Weights of a small GPT-style language model, trained from scratch on English Wikipedia.
Size: 12 layers, MLP 2048 squared ReLU, 19.9M parameters.
Architecture: rotary positions, no biases in attention or MLP, normalized queries and keys.
Training: a variant of SOAP for these matrices, 461M tokens.
Each number is 128 + 32 x the weight over its row's rms, rounded and kept within 0 to 255. Layers, rows and columns count from 0. Numbers have three digits each. The size before them is the row's rms in percent of the matrix's.

# down: layer 7 MLP down (transposed), 2048x256, rms 0.189, rows 20-72, columns 0-127
# up: layer 7 MLP up, 2048x256, rms 0.188, rows 21-72, columns 0-127
down20 096:097144055086131103056157154132108134119184197098128097034130189134193162125130161207115127095140129173178117122126126110092135120126130142100153087186124150169107174145112151108176125134126135144150131203122130091119047127193100139135087144157144129103120121139151156091079173159147173146103164091144155131122115153119112181202161119077094092147118064102123147109117095109165132092142
up21 097:118154186101160129094118170166126151172104081156123136126113115142140146068108091148117118150182146095168107092158102138147174050127150097138079162119122106160101090135152150167158141134114156115096173159103249090141071112204076079083127132147148092093139164146076166109151172146092139090124059111124166099141113196102139097185106197131172161153094196127105158115179123131091134154143
down21 105:156145140167150160087112177187154140137077098180191109161124132159146156123158160144126096121095116135164078104132133116105159144176052115107094124049087134155137100138203154081155123112178158121123120079081127160169130154203166137129076150173105103089145076141123130082101122111108132126095182157083097125132151102135066128088137150091192142077107119114165136104127081142139120091120
up22 096:114078145131152146102138115139176189134097099160157158086113101165207117127199217144248078137123122153127120152062112088122097151184147145107065157129164111107120099171147132113122150164138160186146085180138143115159135171114137127107137090091130154140136080148107098100127061138079109142159065133128120170099108130141156155129096138131168112183151131124139071114162191134129150120090
down22 096:091108146147216104095087146101105158085175115116132125133127103114085130100144136209097165144074131131131120140100154128089157127126096110146129115117124216126100171138091104080150103144084083113107101114099147150149138105160120159088098132138113130099118067131102137119077148087093210161132128160172188169093116117189171142182111107123130110132162137141146113121180128147154091105179
up23 086:083161109098038165147094110109110160137128086135051089168135158134202146136193103125129100108181103121195113166146130155078168165163148185132120139186157097135144094072128153190128115188038163099144140136116161139139027130143144151140158144148101115147130121125137085120125135163120120130158128074151138085188120114138125214103137136145096171178185132128098111115131110124132128169141
down23 094:139124115129122114064091139152095094107182172120130140132100102113138117100065141189122129142101120135088174087083123104124096152149134127107120111113094095124194178133092083069129155113173151126098135140136132121051159132108058140115165150113100135159138177150124154052105107115140101132104119121123104160149130151148214064116108098044147089084116067106144135123119100120101067137131
up24 081:087104216113090084122115148156126151123133156091150117129142075151127084134135108084177099079168087049100169149148134075105159109164183095083106132165139130150141149119157101136148137185138156091095171142080082095120110167098109121091102121077102098100172151089060117120164139142143108117139097159100121088135194118115083156172197106146065153125161120101175102118120141166133148107109
down24 094:116199102147156111160160121194174117150076043167118160169103093122133133102120148142119143124096126146131039147104136160143088090058136186148141120075134183110100132207112158150085131106147149142102125141161173172114140134127121142136150078131150118159126132112149135134152121119163172125156167122146102137096080089151139097081113146092190110037088146179092091099148097143138107126115
up25 088:140170111119080106127163166131188113134108148164080100058136116102151154154152197121107075147142109124118104073102118068112074096149133125072142068147091171109159114133100103141124152111104128149143157097156122196217122072160145117116092162165103164134149156122137158135080103138092189131105153184178147139169226128122117107141117133059090152133175129132113095152105129148048141202166
down25 096:167099145111117103120148169140112143143208135105141116158084179104132142088100094088115165224111094116090111151090201110142099169169122190123079131101098087153104154105149133065118181137119151121132149077163187114098126091174106143142084122135124185133124183158140153125092173127129125137149116136128130107094113162142196175136131118095124170163163121141079137138144111105179114153074
up26 099:061146149169151132104107117130117177212173160131151082141102146164169108165141107207116158119109182109098077155135138120137097140161128101093153142085129131130094083139087135124137119147084161113174174087125189177156138149135146111131152131139147150116157138129118168146137162146121143163162043147170108115116136104122182092092125184173117114133160125081214142153132146074138119124117
down26 097:062108148135060108110133138133127131085175181138159149117143148170082186095122122155153118195148207190138172139145143148124105135113075083131115121107147131133093159150129144130118141135072116166133086145149141189162119112131123109114137114146108078196190131135105132184115108140107130216125121115092162169146143087115085119182130125156080112174147112144173132128084158103134143133119
up27 100:143092144057126068126185147157128135148148095140158090117127153061097132213156193096143116142143095105151071117170094167155071122171169086111103149161104150121144116096130107192089145124172086138113102125150125139104103134158132143139132074166117137122155118123133183113142110142120073147172140150077100121131095133148141085145123138148080110172118161100095119143098092103189127101108
down27 092:125089086125144130142118179162094138061148095096092152110131182182125090117077150130089101157136166136085152120115087073133153115099123104044124119119115101120122130089114154156136124125141183180116155084097124151119193154095124144139145113145100142136093107164158103107186118148181127095161179165113187156083164139159160138137158109158078176097152130053073155135079106112134098136088
up28 102:132111156119135059161104121134149113133129084129105090117100106080101133097049144118145141125146072180102129133089095122127138155084139139130124171155055145131168155134121143132093150157180108125099164207160191119088215103138165109124142127156087142124155126112155152147129075106129125144084101117115145126181137130106150179101228164112121170177113111118169110119103172171148140111145
down28 104:140172075153164178104162105133137166100076169093060139122175149108155144148139151125072129129108176085149128117143141111146141134114136099068136131097122125060153074104172154201123058155172114152053134157118131139113078102181148147129129111109142143149129085122158122141155083127141120109146078126153142070106220124135178119152098111094092090109145117178136167146115140148054063107167
up29 104:136169180106162171157052120045096191095136140107114179134115171114133106121103080122180122148056123113086130132167097141173197125173109131137118102063089157159093168187104115094111106137071107079158117123129117133116118091119081128168076109175175112134108159136116127150113073063188121155138121137147133160082151135118153125174094150110135073151124177113133084102160126104126178129133
down29 098:126064109117140124099083154080072137099122137077183112142110119119134099179131060121102128195187142120156130100087164137148184151100094133128160103205070170150138207099148117149152133105164099148133139105165093133165072188087162084169142093217142144126127145171099113179128129091083118150112121093134131170136124099131204120086145070130225139149063125096161133175173146158142084067133
up30 099:153143137142100129130112135135148114142142143067107141141089182125186157141167102106046078144085076133198129123141084106164068155126085161093132117135111131138091134112134126129126149163143133120140151107177152095132121135157122184130109129072175127110087084091114085133122134106107211124137091125137169102097109096129098125189164142111141154166148115127162061171122114141097120138140
down30 106:158138113119133114127151165161173070155121156106189128075160139134111193137150131180140113150124072065087153143121119128173132142137115114172147104160129118118123153118115090128093144127153065135123110122130122143174094160141165155145139220137103046092077106157098133144076104104150169103126112154165159183107110144148181106134128106139105132077166129115198112115130119126135196162154
up31 103:151093161103117159119098158171124178129168105132159119142106171154166131111122154132147059080146131055070162088165186146149153106129126101155136133128100143146088088130108127099107080078111113139138183097175089173147171122121141123090085120096177057119154094131142193128118125134147154101152139119126167085123122126099119050093101154135111099116143141154135124140117129047153135091110
down31 090:101156176060197230203135089191082090117135080116140159134156111147089099128155141114115116137174096108134112118098164080125154132110154149125189117170156119129108130165085091120126173150113156082124084092089123083150088103125134090141162140112020160119150105120128125163154076082135158142129166161167160140090148113155116113168108151133067147127117099118136100101162090139145156147166
up32 102:156129124090139098067153159205082135197186160094137149117142123112144094145151245092161183102146189123160132154105134115101153110129148132146149097179100122092175161135097108151164117121122197099136134135106113091106065174151088129167114127091207103198166080123126131143122134107072188153221098085152154153117087109070147153124098094172124092123146138126170129094139145132124089146123
down32 098:162093181151108132103146122111113148169133132145138141161127092103087112147139190145181099145162111130119126177111085118132106124129095125160149165129164104130107150150101124112135164085220085130146130129131125092166206045150089099136189104186120148122081116106140061150163123193092075116059138179098129153137078156165124097124137179052137106082078150119165160131147127174081142162125
up33 095:201154142177132117192086083067191136128124100096133123149131130152098165116121124164146174130119126161170165096140146070176102122149124097128132107074121141119096152167154114138178144100119105130135117138078086123135159143160161099170135132164092122109131128096072172078164051148204135120187113122141106086110141155119186135172175235162123133108135150220157098090180108061078110132108
down33 100:133153099154201102138098113147194023105177110087115122164138102119152134157104139094128210090139138083136136145173128125112110118066126146172153099112154131179106085118068105102111135119144144160101138158098158063110126081112112096164115133150128110042168119151112100096139157121121166183184147149141103158087150179115114228159136096158118119157131119093125064152143055081107115105155
up34 095:116098158156126098115116227160117125080113143128120141177135071146097132131132099141156114081137169142118184123138139150182098129113127124195142141088069137112140133157089108150088087154150156143075103136111092085158128132154129171142137129156185135135086053113075113142098112115099105125179153160171079204148115130134088104052128107124143084117183056176106148148100116174164113144108
down34 102:031144150177088089122154108119132140089098110154087114162146153105161138048084161158154132104160127088103172114119155116101072162164120121174149148103139087145131203116066093072130150152187163132121159162206136106097192153167092122156149051121079112080127115145115096171093132097106105055122120174157115206132121137078139112075111175162099091071117100118116161160123133167173128131126
up35 113:150178151168178123175116162098110169086107092146185040115101145159122125180131123097153103128136114096155135129171135112085123178178138164098087101099117174133064149153187088168129131145209086111177177094133164103116161135124133125116131140097105119146085133162101117119103094109081076153165180066178122139061140160136142115154117131135158060135126097089102125088166104070162126110113
down35 104:141161131111116124070153116098098099123114181115120115146158107114192083130146100146119088162141159100155143119126156083095157113156201126189132125105140102151102150169055106051160139101156095112122109075125114132159105125167128089133140148086113151186119049066107048149125156078179127173092159073137104137125124100170134182089147127137133105133159150141170129124169093117057091091099
up36 100:084131159122103127146050111114129115116113114122118144114081152109170180112117145148188137140139098115134197113080160170126171199120180138130145085172126149117104158192134134110193054143124163147105120192102070158199119141102179123116139172162122116108133142132082119094088102140119125151062094136170136113118131139118091101133135140165180162103083171141139125114178164148119123095117
down36 093:114154145146142085200115069093147104137170154116130158132099100148110097142140160111166131134172206088124129142094041130153137121109130087142105133077057122121155116132106108097135120133127091094150135126130106076091152151131123088138099115121118149148120115128132147065124170144113057144105109137112161122132155123112069118053174141094126152093153157070110123103076154163122115164171
up37 110:155125078156117082144133151162129050214153148108105152080159167149106144104108114173057142127121110184168139096160195100126149215142096177164172158139082127110127108128146165120051144134121102150120100115165092068130130142153121096130193125091105122106129154145150113099149127132162147123165115135085162114127138099109141072155106142132102125139095128070142097062102171112111149135133
down37 107:138153155123151086085147160060097134164108171175104120112187117179118110125130196130144093111074091131140123096150101109161113131128063152175127145159085077116133157187145206115069148156120084089191126124110123100155116099136146080108159097158059142041142144149110133143048155070117178156168080147136125158161170132076128117139124135131131138068129136166191138109129137154105119088107
up38 098:144092122146122161133093173053115097091090067122107105103132160123131123147101166103179126161107168147146211203165146221062098144104145150133123111159156134127106172126130101098132073119121172119090163156152116136151142165120140086103151142128138116162076170105149113108101167068106111120121113110131159124135124085091188099141097095084109113115168174113135095091123155143150121155086
down38 098:131125098141118146121059130162149108168143110165121091154089144168120125164171136121143120145103122145124157154071126156175149135107148166104072176103146130099064208151074139182075147100161119123147193160119166114152128131111161153058140182134120179187122164137178122143106061145152093134132118165102139082121137093113082156153128140169152095098128216107085093154113156117184173163142
up39 099:098041089091137157171165105100135120105159157108113164182125149162202122130171082121177104160130112068144152183170103149049091061079170136132120169128115122140140095146103120135114132144164104186144150147143074114136127140113120142080135089183098123193117118119153121134049069098111094137135173108085087107101150133141152174073146114103116080078098090152089086151106168073158103055128
down39 098:145165091129121148206129170086109102136121026172098124139124167134160155139097152127136134093159076130181152136137072126137122125212149106119169125124096115153156161081101094146135124102083128115101087130098102180120109097143154128168081183130142109139131108070138106096117154157131167100176062111158095080162142078122156096148134104199104163099076156139137174100085136149118110125158
up40 105:070166142151152165072090136139114042103113133064162108102123118113121121140105113110179117133116126123114189116120101126104142097048084157150105061093112199181064134119105108108098166181128080028158152103156133179133165169121133044073117155128148104143135132131106143142135145159119113104113164149095111135152105121146107178105125166154140067165117095190154130130150173120141111131121
down40 109:161150102114138126106200172085168137078136110106122142173167082135153121218137132111139147166153092163171170128130142109172190117161129139129128193087113111108106126169172154115122124184131114121099121103179121088181117175201122063125075170169109140164124120141101110151123193107124157180119101151115161096134095123145149129111159092129151070106105154148134204120168113124107141128089
up41 098:087093130120068136120121102122195110188129146099171119157117119103118114156133175109135126090083127112094082116158106152108148112138110123144151131164116099124103133127151140122129183138121092090117109172115143098107120094178127119083113060134158120114187162132112091143098166088122097133115164136129109160141101143202125144144132174100191095069199097176107169084092125141144096153144
down41 091:138136141185126134166169100166099094137092126110132121118121145144131176075098142201085125182162118083028125135156166063131153125112113166089063071119095144087123151080129176158119098158137106090091171122144156153112159134154147144133195125131145188162111176083193114152161148151119101184100125136096128133120071148132112127138113129044117135134096073131138124121150155128072169128094
up42 104:131134082078093087085149171142105100196094153162127175092163071136147128118116184109177131147147049140159135129135124125108190151168089154127189116120090124136167094115088140183123136086151097122117129199153125148225108112181169108160111195097083127067146119142144108118097118112115064119144142118109082133136129105074147145143089182177106106142098095113134123166141120144131106143116
down42 098:190116112086156132054169176127161114076144188170128184127178068090137156190054140112165121132139090088086178149122118120130137126090094120128111132109141156144192134146132086141085196096164167141071129120152110119098232119125148144155141108189104143090089135155098134125101125120056111125080131143079121152168152095099135153098099156156143111122131146134125160193128138157149147120138
up43 093:116121124117128096171161057076164113134109142105163113186087124048111172179149142163157105118098139089106159119160103076108138168102109094177095132168089128081151113169127104131186132136128139147109134119164168059197140116120095126150126132135139040164126103077155163148109094109146137175124146146158112124116155151172093173060088131157085138102105081100151158172129153166164162152092
down43 100:138149083176066089064175128107103078163104087111091069121123108152144102181122166090059129115106160142117138124112123106115128147148136131201175162103117169137164166151148080122163165153114131144132097120150143098143141174109097142088164130132101121139147150132115104092068063122121111174159213106100120164139175159123146173067106071135221236155109145097126157075180089104139103050103
up44 101:143161185161125145149113123096168147111094207062113099077102114143114102195135165168059172067081150149096130146121086165144139095144114121114125142129097150150175112129133080103143122147097106186099124125123216109078149129101119128156110114146105115194121091100154118126119106193132092092214140123115125103075168104130130201123171165114198142132107154065133100159090129159115178127119
down44 100:112139148124128126135118105132075150099177098153160138123111113113146101102121138159178172124115137158145124138144125140095127116096137118085140117132153119132091069093057157110135181186092163110117142141108068115149178146104095153158150123103230120181159138136140129120151131136127172151166084104151216120175118117161086127134162138085126144118158150085118161156160135182103071112124
up45 096:113117129112099171192163204104130102104073102111105063091123119120174116086155158098132128059091170096141128080116153153200099123120143136134108158119122118137130110106167153153156148131054165131114155122207140116116128166118142152075146130121074129154155145145114106101162155110092084106116135141114140156124086131163094169152154117122148088179123160074117066193174155162139124125108
down45 093:110102135091127155135137104121181112102109149113159091144192109191120106137132115214142182099130122121104138139092144149100159120117159104153111083152147091044139129104101131127113122137150119145087147125160105116088171176195078140092093137095079106121089143120166132081053106152127145077132079171192165171105082165147155090108142150089147139139190089185132121107131126079153158164124
up46 107:139119110111120096157110151094166175106067126142170113096129164130126176086155114084122068105082133094153147164165113090188142125044144167137149121114121140144131127145130083172130133140164083123175143117049174141113136107122171122144100082081124139165155107144188151133136122197147140210091162133165079043119134103116103164154106147088106159107178102178133207163112154122139170123137
down46 104:188155138122119153181151113157059125109148168096108073164177196133094195071157167096168097120124193162110093148112091143136118086163222136125186122185157106128071100136102151115110111121104161162077142168148111098125131131141129163109177157123105176049166143109170101074162133141101139132135099147103217105157120151144154167168148087118146162116081087148091144152179152101139151103146
up47 105:098150090183132188147117186169156104114126133118132044111141101137132119163069170102114172159051099111101117098131126168094165113153103162141122174117114126132152146130118133142163135113041176141133125124088169096142119134155100083122106113168144137135142072084153101199174161084145126123118085101189103106139119177121091142127131128163135109146116158160159111106102164176143149088120
down47 110:149100145141080114131143091185083140147112134109092160088169111102125115168111091102118125157127142110142125079126103139138167107152126143135107054139154131107110112144118147132079096069110144115143091127089173112115148087145038154157128117154091162038142157183158123154117159082152131137154143109136158154079121109119113114080140135087107075181207101126176126095122116176151096116157
up48 089:120105119149128143161107122177148125082131192139186081125120102124026148115086139098102154095139088112132136148149181056141112096102107148189099131149125145121162157098112171137113080189096135129071110096106146116181097207097114067096087182105138070113118141134119101164160111168172163173124090180086084112089176132149118155140178075087124100104111114183115121172153113122130140122105
down48 087:108146169122128107140142110099130067148117195189146163154126116087159134197117082115084120084164184111128125117150163144147149145099046109175157136156180103131112121063121116164123113119135158065130174147153064149081122100109077167167151093103133150111136162202117094120103119163102092104081125136182183131118113161184116107076118167162146123137137111088093130126165129122180168119150
up49 091:176123091134139103121126071169112132110176125166129121082131220102125196144118182126103110097159104119117103079176075087101119105124112171117082127141102116119127139137131112138082073136120106171109027182155190127099174225127098082185137108122126079105163125092086078080130163162097121163126098102092147152155101125108149184149149191090138151129120180185151127194180115160138128113139
down49 098:143132171100128081175142125134112152088102078125115097142188109187175141172107164140178086148119158149110157108103177117089109183141123132113145128112139112161063117110134122115163147171158131120084128033118153136166133146113100171156127112087147163115072184120088134140124090072161070155096136123132103106083074103125108118155200146124099133110162170120126069107140110091083126082119
up50 093:099131115101172131108176147117171119105134132165181176082134113168083099144145136105095126092161190152160125160146094101120151089090180151109116150085109176134110160133112137161210036104185109205144104073110118185109158194133061101122123122106114137160054134129070105150151105175118069134193086108169080121150137110115153179145117140116044156151110114154126114115179122120163134145134
down50 088:104155163111166144078110100091119137071135167151099137159174044133078077130117159114119107125172123140132082140098103128139129145088146120144116100160139165108172210115119123129137126051186129146095120141153109088119124142100132134119167079145154159168123126111080130127164109091050106097112139126102084134170178080138175121165113175171064083106106123148110133168097127133104133157150
up51 101:130140152097167089136094208144112106134058109117127160097077081159106170134104156143113120120150235106111111056124146136147088122138139080100136098127124144147154179137187210139102126118164097088104098073150100115186127151160167101078142129157168089147147134108151123104140102119150168178115135163060115158164143133126102140138094078140166126103093144136129081118152137113137131116155
down51 108:119105156071083106138107126124107091121228158207103173087164062113139118077089116071163116163155156144123085107180100160120089151123102133122085136104148077170079078092104185097092138177116178132156161083119133144135120126122103092155107136096108168160085089180091138120129088083133102107129155098118193093104117124143126145140110124084143161105087121164151167174102061056109135112184
up52 084:109095219097115145112125225149140103112159096138087118140192163104116080139174115154177120134118077084135115137177146086151146205132182135093169140106196185130162135171136143115158139130100164183129131088187152152143110098144162118130128184164074101124118163108154161151166182105160132161148155146150112163105118183179080125141127114147122123175103140103118147121091122137132103099101
down52 094:152173162114093162088162102153088118077151131147101151182118171148154155108108217122053163120159140139187147121172106132108126138074168148128147142148133062082160139138158136128181135228140105131094125124134087172159125136120129146091140118137108130109126138134184143071155219187143099139211133161090143128135148167101104134158109149097071147077132099088088106114144125108142147089130
up53 104:190128161129113152118109082110152162143159155130090092058147084060117122173157098105095075143098060148153118146159148194138127106087073077128084133107068112101142130124086159131098107109157158106131108130115081186157153149197120084067110104150108166116099065111151124129128180153159113160174164160174092096115138084159192129172139216146117139143133145200151123105112066112046104084167
down53 110:115078117116075136076103118124115118071170138111144118151182078126096134107136119100085113096082138064108143112102157133134101113142096166135146137087143092127158166146150151124109136143157148113083124134101054107175129115176124091111207137168136101160214112159114125125117116115111164130142020127206147124090143206116156176132176176107107116160092120151142137136135077134107127114133
up54 102:092182122149070135106139104115138078081142104158111099133151107097118097148152139121164181104086122090143131131107114157137134186179110144096126096171062083126059119102155132090149125159121142170179105090161129115147171194099138136189134129083118100078109176109122124118140134124133096047117089136152186075139122153134066108114113132091134172148132113124121161149155129219079102133080
down54 101:104111147167148164092180134127136126115127104118171128100135162127157143129137139119140128168107098150141127140118107139196105056147145066144132126179024121116052094118155139071172114108134072116093134138117101138104068147113110115144134174144157122087182114164116159084093114116113089128111068133181160173109063099159177163122153157100134160134165130139153149114128135196137171187138
up55 090:126120153139095138175107109105161155103112105116140129077121149111099099132159116131142121101157057133115136147146168190159177189133022117084110122167147116141084098128062117139151086110099123137151129151106088130121171171133104152075138128078128154115123083128115141192146126127163193063150134155151127077110112094121101128117137088138096132048180123127151102119158084096104058090139
down55 095:083178117107134110112160147146137109153132186106146028167173151158088111087095088144118046131132171172145091162131086110184095176124104118128083121128130130148182138145108106152127124140103166122122148139140131188140137154187121153200114183127156099090123152106121086157110077165142087115114130090140129091151127191137064162178155169215141061108143122119136143125158146137148159190132
up56 100:103122122179076144063140120119144134148085169078146061107126091116140105203106119163088190090200088096129148057217134197119151147112156085104140184132099137131118145124129117116154126093166111132120140132117135153148142185124060114108137137109139141117104106132130157135123116067121145102077135169133119142076083146167120080141133115148129090093127156016098137130124137117121135110201
down56 105:167102173141165122106087119157167129111107116116130084104095125122125110177115129159128121152161162146120112087158080136130146148159152175088120097180148161049187113086145146103109136103135126129173221080102158148100119148138149161175144114155165192115131128147196108114096151143079090104119148197129128100074131126097146100103171119115098167081091115090111134107115087120098139091137
up57 098:126101130147074100103050149152141131102145166158151094121162174181085175167079133108145131152051135130182151102169121113124139114047160125083108154111074075080147093167109149086079089142135204187119136107153116113118120192123138152134076136159146144135171120094128116107193140139145111117130115126141138081138107114155126149103107085096151127144152136107152086192132115143139120079184
down57 105:129150166173099106206162152157098055114144153102148154120132132137113095191129119156172133124121138139150131128134118167141151121111154138133103175161126159139154098095103102149137086165154091061111152152148112187105082086126134097066131164090171117115058141118096184132048080126154085128143063096072122100115134164076141090106120117130152088187050118142166106144120122122091116061172
up58 092:113106147138169121143126157147116178143128092116154160136088073168166111159104185153159099080145090124149073146165118157162131132106090200151107176147144142148139153149184089120098069100111158093131101153126120142164081196140144109081164153133149098166118131116157155087105166147205135163078113121146136108162135097125073080112125079106116140077150156076176165092099075146183117181132
down58 093:155219122099119192033158157184124116129049156159069102089130132135071118111049095154077152085160152146080187158168119108130168088124197114093168093073126133120112164085175134164157143145145136177083111139119155148197132115158117103138085137147126121122131126083063126135216122117114123126140147092157217143087137097131110112143135178126167050122130151107174164130132161146135127109079
up59 097:140141169142110124112152115158076077145127083125190061183130124194138159168125140132127173145143093173118079122153108129136103177132099108140103113135111225143109132140211144176064132155096124096067143139124131146171114203122106100169148169103186148103144108134149115092162138139126153185071202113140156162149153161112120033098117162091140119122138112138125108141222154164066091128108
down59 101:108111154134131170163145170092142173084116085132108116124124108180130160080107113102187150172100174127079158114153155182129115100135112091101157124134138126094132102126107168131150161123105141122079084101123099130123169097140120176110125071120175121145218065141142143144156129156067156150178102146160105127080118145166140162099143115063172120093165147101156071094149151150136160129162
up60 098:138086142144110143156163128065076122172148093135099124185054107120072171195183106169131110170118132113107097107157235094146156102117134139130198114165067061096104130166149146148105144138127126141137119167152137162123108125164109070166150120120149125175078109140104097153122173124147130147142090140092117130120124119086106159073148115157142132163158094178154133147154148180134170122106
down60 104:137102192149092149149071069098101128133167124094156159181130102187125049154190122105199148154139148070101099089121161162099095128150155062119095127087097206175101139127159130220123082054139183097129128084165149089156072148123130136171103155125084106132138062127125158083124133097119125152152182120113169101124073176134091112147118157116146102131148127188084078170143113079148125159139
up61 093:125128141145139117110120115221100074130139165071160181083118094142179112140180153095140106114137156094114176172142158068107147122143148118074084118136131114159160160199173159091052108150118140085094103137112125142148150061157175170139091197167159094098130173083128139141090120172187110083136084108121073080156164161119123114174141142158083129096128130082121141135133117170115122159156
down61 099:067194165129127124145051137125117162112070101190144155114169065138093139125134044183143100129056148083129171146178113112143149130123078150117186122110171140107104139132193153155094138046116119136146162113136131147124069110147100131124105098079132186083112209102131124107169166092108126121162112129118100088063126153093134128134141150120129129086174129125148201097140163122137127132160
up62 118:160106124098083147188108186139127115123114119074127083069156118190166131150154134097164148157123176150072145159112126132112091111092195094146142103117121142107110041130189085179092070176169098083140152083140109135155175161145151131116106115120127098098093136088124085106106088085086182111165117122099134089093090128178124126139110136151192101120090155135132093180067118071122137063080
down62 108:150154050158108095193141143164103129117091122112149118161093175111083087146143141136187103140136168140116114082149074097103100147083120162099080174138145037105137113076141135104096174125162156144152121131157150126064122126148115188109171104109140141091154129113134176117135147123119151090089164046093148143131091127099169177163164129102161085109107184175092143164137058078159085110145
up63 097:196102192198114054087181098102073105141110134143123129086098136130179129082120124041152147150115131144131143166113162100097158174073149082161124152162083099187129124095113138131151105162089110110154137148134202131156142164108149179121051097091146122131128170135121093148162136129171144156101088135118105084025121106103128224146137092043150144113143159132145080174072139130103141109111
down63 096:049115136186101130118166140109079135110126124164175106096091110127101102147095084106150142131122102180054148142155077110099076096073143136183123113148164125168094089067069105105136078149069180111109102172094143144106129160130173118098174114104139134086126103180177084162142152149143124206133094169134099099105145073129137137129110146120133156145140107116149179121116155107189094143108
up64 098:095092091142128157103121123123073155106119136123204139087149130151145134128106108175154112127094149095117134112102168130124141115114147166133069112115104091126138143149133117118081153153117102091120105160128130145175096135166075130131108110115130138160047138153149108072112156110102183151176077149085156107139107092112088179056166071036147162185136080066135093100155184148084081102121
down64 100:174085073147115227088166154129109123121127117153132125112155104128159136098129143077179078160129136095138113108158118146173108041110189139128090129138185161166154116117156129133166168113155114085131184114056098131129111109170062151093139143077187185198132175124119095139176148135144161108107130240106140145119122085107129152118121148130138119138174152150158214117113183152158151084126
up65 104:147103145199119115098138172139104137062119162113146120104117172160222129173149072141123146131180076081149137144142112167147165125175140151097172123127092141126141109131210121076101158139140086142161113148207135106129174105065100146074102164111133081138116141089160098133080143120115109212218123138136188084083097066105154153111103151120123078165136062104193104105096164105129146101126
down65 101:114104128123133100116092131146071110167206160149139124156117118096126159255070176093183121102106172080108109060161120087131086147122182095163122189131134091184118127165107122054158163099151157108139127089117116131119125113137132154085084112141148127182149135086177178096125158180139134146162186179155166118128151126159167139158101114100120100118096146137134158139092073085196151191108
up66 095:163186110126153122085121089098184117130113112158135122119120152126126140120148102075145126192064157130217064134212150144136132135143145090109153049151141160147075135143144118092138122112142167091078110197114119155173107143110114138151151217088146138184115108141054100149095090106108153092143156144168092118157167119178134148098142171117122147120160104162157127141122180142144103124154
down66 098:144118088094119190166171140189136134175179173145124102148128104162162132178082128141149112123140065151140114147153111104109120141082189113112116062192121139086080142059114141103140164154130150166067117142152155102116127179077124088164155160127097144194123147136143154103103154198135165068187072092147083168180124178164109125150093133123078114114168186159178124099110145074103143187145
up67 098:168046169100144121109160123133172166124113126150137143170162122152151107071163114081059123214132118114109150157140115130092132141161107124113085128168162226071144104161161125132077126155065131137094141165124099122113117117147071114204188149150111126150086168098117132128171148161122142127113126130122170132110129146107138166100150091136117184092123155100133141138192120109130168151102
down67 101:153210173120148079126070066108158041145131120195150114100143168174078116113122121115134152149117144148134161132179100175148184154165142131161120127222120135133103178137165105094170103095117158107108145096164173134077098150123172129114125093155048157093114089158128076150150110059100120092114120139136129150121175152074057168148089147142158144146208140067157176139185146103107058103142
up68 096:120145062122133059148113117119150120113081089127108119102189100192107137167137123184132072135111085079126106107114133169028072171163127142128107126123113150116106093153090126151174183141159092104151161158082187159080095157136143114150128149141132129123061149162150118150126112113069167130132146082130118160097159071140114083122139110148115138152111136148144171143116135147110086174086
down68 094:128143129133130160124127101152116145128097100138177132140074112166128093146088116148116131175166187123123084089132114155108160147190102116133082111118126096164126113134156125143148127181139178139145119150109112142110106091125102101070124140131125067154163167164177159119121104124189055151143175126111147085113099057145147099073104165150140140165124138118114079146079104079094111158163
up69 089:109118084123099189158154106135107126137109108064092116171190162166085087100108145197139122111089096181084095111111175143126119151130174135117157130151090074100168118156154174132144128083110111106095119121066103122118196144146169106171093102129227170143162137137123163142109085098178129154105150150115135110088052140161124108117107100082118135134129128101193164127126142136133135154144
down69 096:199172166134168087104149162102094065140139154128110115107106094078174129126114102066100144097166160109196134153130115137100121149103072138145160164111161136145129124107203084147114082141098117110104117133210128135118081098082103122111154160148160092137142139116117073082124151180105131062122117115095122073178171122187116091113133136138144111122109134123094101117152125083179164104135
up70 105:112168139142155076075092132096151158172109120110083095120108102112127184100147094126114123136131157109143159120102095177136143112144119170085145052168206119114156088129130175111169099154090112179123155117153187129141140173149174114071145148108149098186119092125175110152204122118137176196152106078132098093130147079087136167144105106150127156137118044108083135052129190094127100119148
down70 098:091149152080096085093127144062121054115071121173141135123097142090136084073060132121118096117112133160090156073085189060121191152175090077102143188202152121155124125127104125138157056119159143136092177158156137131144065101113131111141164133117144149097137111067136146160117185084142096169069093133127139203162096111100163059166145111093150146123139156124156145111201137173108096116105
up71 093:107134126148157106134123072081114133111052118122164161091140099111117050082113162140146075033144088119102113171196134134069153113139146128141093182073191151101105126136192068106175152089154103104066116093109140164158085101151129126128121163108166164124111134119116114083126150123090093136124101170122128140098133110146147117100156165103146139132108100107090100126121108156124192077105
down71 096:092108111175156089139165140102119186133138114156209212170129095102209086125164127129175114133174164158133100116178109122116100142108152124134085127134106151141115141133105134173087113095129148107130107123137087111103121123136158087142093120118121116126135103093114148185126148142149169074150115096135147088126129021091101188109117102102128076120125093149160161119178179112120138087108
up72 095:134116121093115164131130138117102153130158138160157087137109122201130135078115124139173144081148141158041086066153178132146070040112127155117086087145068144142142095054175130096131105119146100114138122079116073171082155166145077050143151147154090090082123174097088179111082176096186133168144145098085112171145061130137119129126161122099081048110097122168123134102145118106221190122102
down72 096:162120111022142128118104118191186119085155144092168145169157124123082106132090121147142158090089098110087082095081104211134090201139172195135112077078149144103159071167088136064120108095099075147102080108148100147136164131156140150156123108169128166155089161170118129124069113063113143104090162106106160103126145147156166122144125139095103138184176154132161077151113145108140104099117